Part of a small language model's weights: no biases in attention or MLP, 3560 steps.
Each number is 500 + 25 x the weight over its row's rms, rounded and kept within 0 to 999. Layers, rows and columns count from 0. Numbers have three digits each. The size before them is the row's rms in percent of the matrix's.

# up: layer 6 MLP up, 256x256, rms 0.121, rows 234-237, columns 0-255
# down: layer 6 MLP down (transposed), 256x256, rms 0.163, rows 234-237, columns 0-255
# gate: layer 6 MLP gate, 256x256, rms 0.118, rows 235-237, columns 0-255
up234 096:481546506484516445471505492512481468559526522477539477472465457523508521521454467528488501473504482540519504513530514484513527511513510509471523490542514512512529476527494489508537495501477507499507531493491483498570497466535505512522473513538497546550511493474519534504473520480487529498483525509504506528510481504507517492497536489464521518474539450464523514540559498507541488477534444495520532508524527550518525509457489468468522521519528485523515539509440542511502497507517498494466513526485488550541515502499512528477491462503502504502550480472495545483492524517513479484483488494493527520494553493477501480510521442494519442512525477525519502539510529532484467508511510523516481496497501461526486493487548463501478541498489531495503515485522511467473494529481530
down234 100:508517542489478493556519474452449502500467507519511487505536506476489499504485548491489507488449530534490525492511503523528493478484512523479533494477505490500531508463562526515495486469502509523481413469524471518517545528465490503517504456470520499494532526507476497507500499520505506484492468501537486507469535448479496506471494496490492494530500518527499458500464498524484518538531520501462526482471503508518495529546530502522525523488471506538490503494543501540448510505509501467511460513502484502443485509533473453520493519501488505503447473519511500486470468457527528513474470524509476440527494503518540509520532531505489503524501483476530485439508503515470489491556492519530492482498520486515442508501504545497502457467486474504499452497507512516554493470502466
gate235 108:448511453484512539510499494475524504494451494529530480486522522534478511522504539518519517485503502501522477511475493516523525502463484520506523529480498519513460482466495490511489481479504514532570481513477478539502531490514491522522488514537505458481520454525486463469529452499510507460511469535498476517487479546518479480496496484515551543450480501512520508523530529459481504542545519491465545437518505500535471530505526501501466487510478500479504503506503484508567511493465557489487489524490499475510484521505524485498495472543478479469501527501550464518469463508561497506520476513483573489500495466502508512488482484500489519496470501465503514498491531516562528473518506475526461489494491529501475456514458523529479498475534507475469477495491508490471488545524493
up235 104:534503530503492478524517491542490536555545524485500515496546483501510477530461438519462504558543466458560551487551486471525482494546519501508505483562512450486486487514501513492531527492496502528484508507509528545486490502526473477487528462493481496472515493487496523493453515503496496528493479527517448485512485482500464475447473496494480529456489516486516498538460491494529518527509494477491533536472508526514499431484480519497549539525501482494475494491478541496499505495524464515467508507498529521522508478509497502498477504492547513534507540533507524512506493495508453471501496530512492497501523512472503452499501498512455498538484476448491495476537479501541453509520447492521502545472488475523476495493528498499497498537465514478531518497512479486526504511479461
down235 102:498465462505507507537479500496462505479481492499502500519501513497474506442485472493536527493457513543502486494499539575533508531464490447532492469449557504499551511492498473504502442512466517474505478505462470510529494518502498516537532509468553434515522481532485525482516516513525525512493465504478532524514521494503526534502539510445521481483554517476460511492497534502475468485510497492520484483507471492514475496535520491471486523520484519520480516478552456486520527539497531538514504532531486450495530493509494468530523427510465505505520494492514503498478478512518484482468505466484507488502529471482489526548501506491479478500534481496540450453484502496452553489463512477518507483517466495507479472504491500508511536473500518528499468498497485514509498479505520
gate236 100:476533541509499441510464523491528506530499442539521481494469484503528464501436506504520467474487475475529478482502460504466519499474477527502513514498480511512483449529539433503474499458481500466452510509498471503485457480502491520488484512525471484497516515469509522544448516509519503515536529495525511467493541483527483506502485498462546511467460484452546496481505505500511472541509509523504518496548495501507521488500493500523471517468466545534497504486482507505504535515496497474539494514503512520547514553550522519448543523484502545516497509519472536480492472483474496488506524526515500507449503497467536536509510487567492476490519508481504548486456484509510498471489510482544473493478495474516503457516499456512512488497529480472490500508544521488501543496515518
up236 095:511531496463536497492510474531508574487469496487488461517440518439453465491491485502465512483554527461506498524507480465517454517515509537517464479479505532490493495515535475529456497473488505526537480498487481524558540475478499473484521488527510519502487508509464484492509481480452459489492565560504536502472493532492530504482484518515530484547488497472515470512518460485526499491468491481442508475510483518539515471504516512521479509494506462540538504505474459515498505480537550499509501523551526488496507501503496498490493482525450512497469479506472492528521500507487491479539563476495529517489497508512495497519499475495495481494493493544474514478489476503530465502514526481520527490472527557503510468502514456498490515492536541521486471538499520520478515550516484
down236 097:520488550523524496551515501471479540462437503464492496479506486509500505507494491486485505535499536457516501484500480517494515508526506492468484461478482480553544481524505497492494492475508503522467442473497508485484484497525472469480536502514572477505495502504504513555478535490526483512491497473517484461507479453480519540468486507525507514541479505481503510485483492486462520485508486510516497541491510547489503515501452515471491536481506518498471520483507454504444513519495470458480488499505504511469535504471510501510457547540528520489546499531503496503531508507451570471477484527513511530537530496474492544508512485497484491475521498524505444499547521486471468455533477511548535459482520539499483484513534530497524467490504465504514476506481467460488450506467492
gate237 097:513466498529498486474444506507466531535495501501527508474503493490496524531523492497490516477477525512461523497530483526514466511493484506454474523505536514505487474536524508495505482517503515491519446471519491458500490497508470508524497466582502494518541483516499497500477536521494546544541520451508463497520496465513508501509485475486447501451511470461513492477513495536504467465509519490494479502490509514474529505548515488505511502493505452556506471479497474498495536518520479536501487504473523486490493527525514522486469513486503493453461467521494474546525493482565480509505495522502501538490508545552528461517455488513512506495454481496458500541464503450517489505423482486487483523504498533463486527503493507504526531469568464530527522493512529525476484503460501
up237 093:488486495469486521558552502503523434491464454496460503497552472496512507469494488500526487501512503534551437510480515503483508497505518516548501550519467470464514498453482526535529474467501495493517530525492497542495460466504474505438519540454530537503480505454486486512489480497525496461464501541485496527474473510501515541490523482468509472481464527517501463511475488502473506496459494510522522509488499499563483469477496518553491502472483515454515515535528508497506476459509508505486504510494505529492496456508474513546531504503502504491500537462537521500480495512455495527490520512473480483479470514477487516470534480503453498516545528512540492493508514529526528487543473500530512507479535494523504475502526513485512484481454528490441497501489484504491511556514520
down237 094:518503453486511545466472522462470524494517504517519471506501529484518455513526491546439536493486473485492509475507535472474555524463490515493550535493526529509506510518508489488443459491505509514515485448558533459533492498464485502495503474511487524494510499520524526477519490483483531526498471441544500533521504485545508506499522487506491455502494490506504505493521523531505490518541469492496536511419500507464528505503504474437525482525480509535468507546459508492480479472527509487494523446549525470486506506516503488507492490504447496478525495527488531513485519509546514514469495470515487471487456525583536474488472486465554494514477501497501504503481517511509492478516495480513477493522487473490480530481485508489527533543510503502486493534522536482506512497505511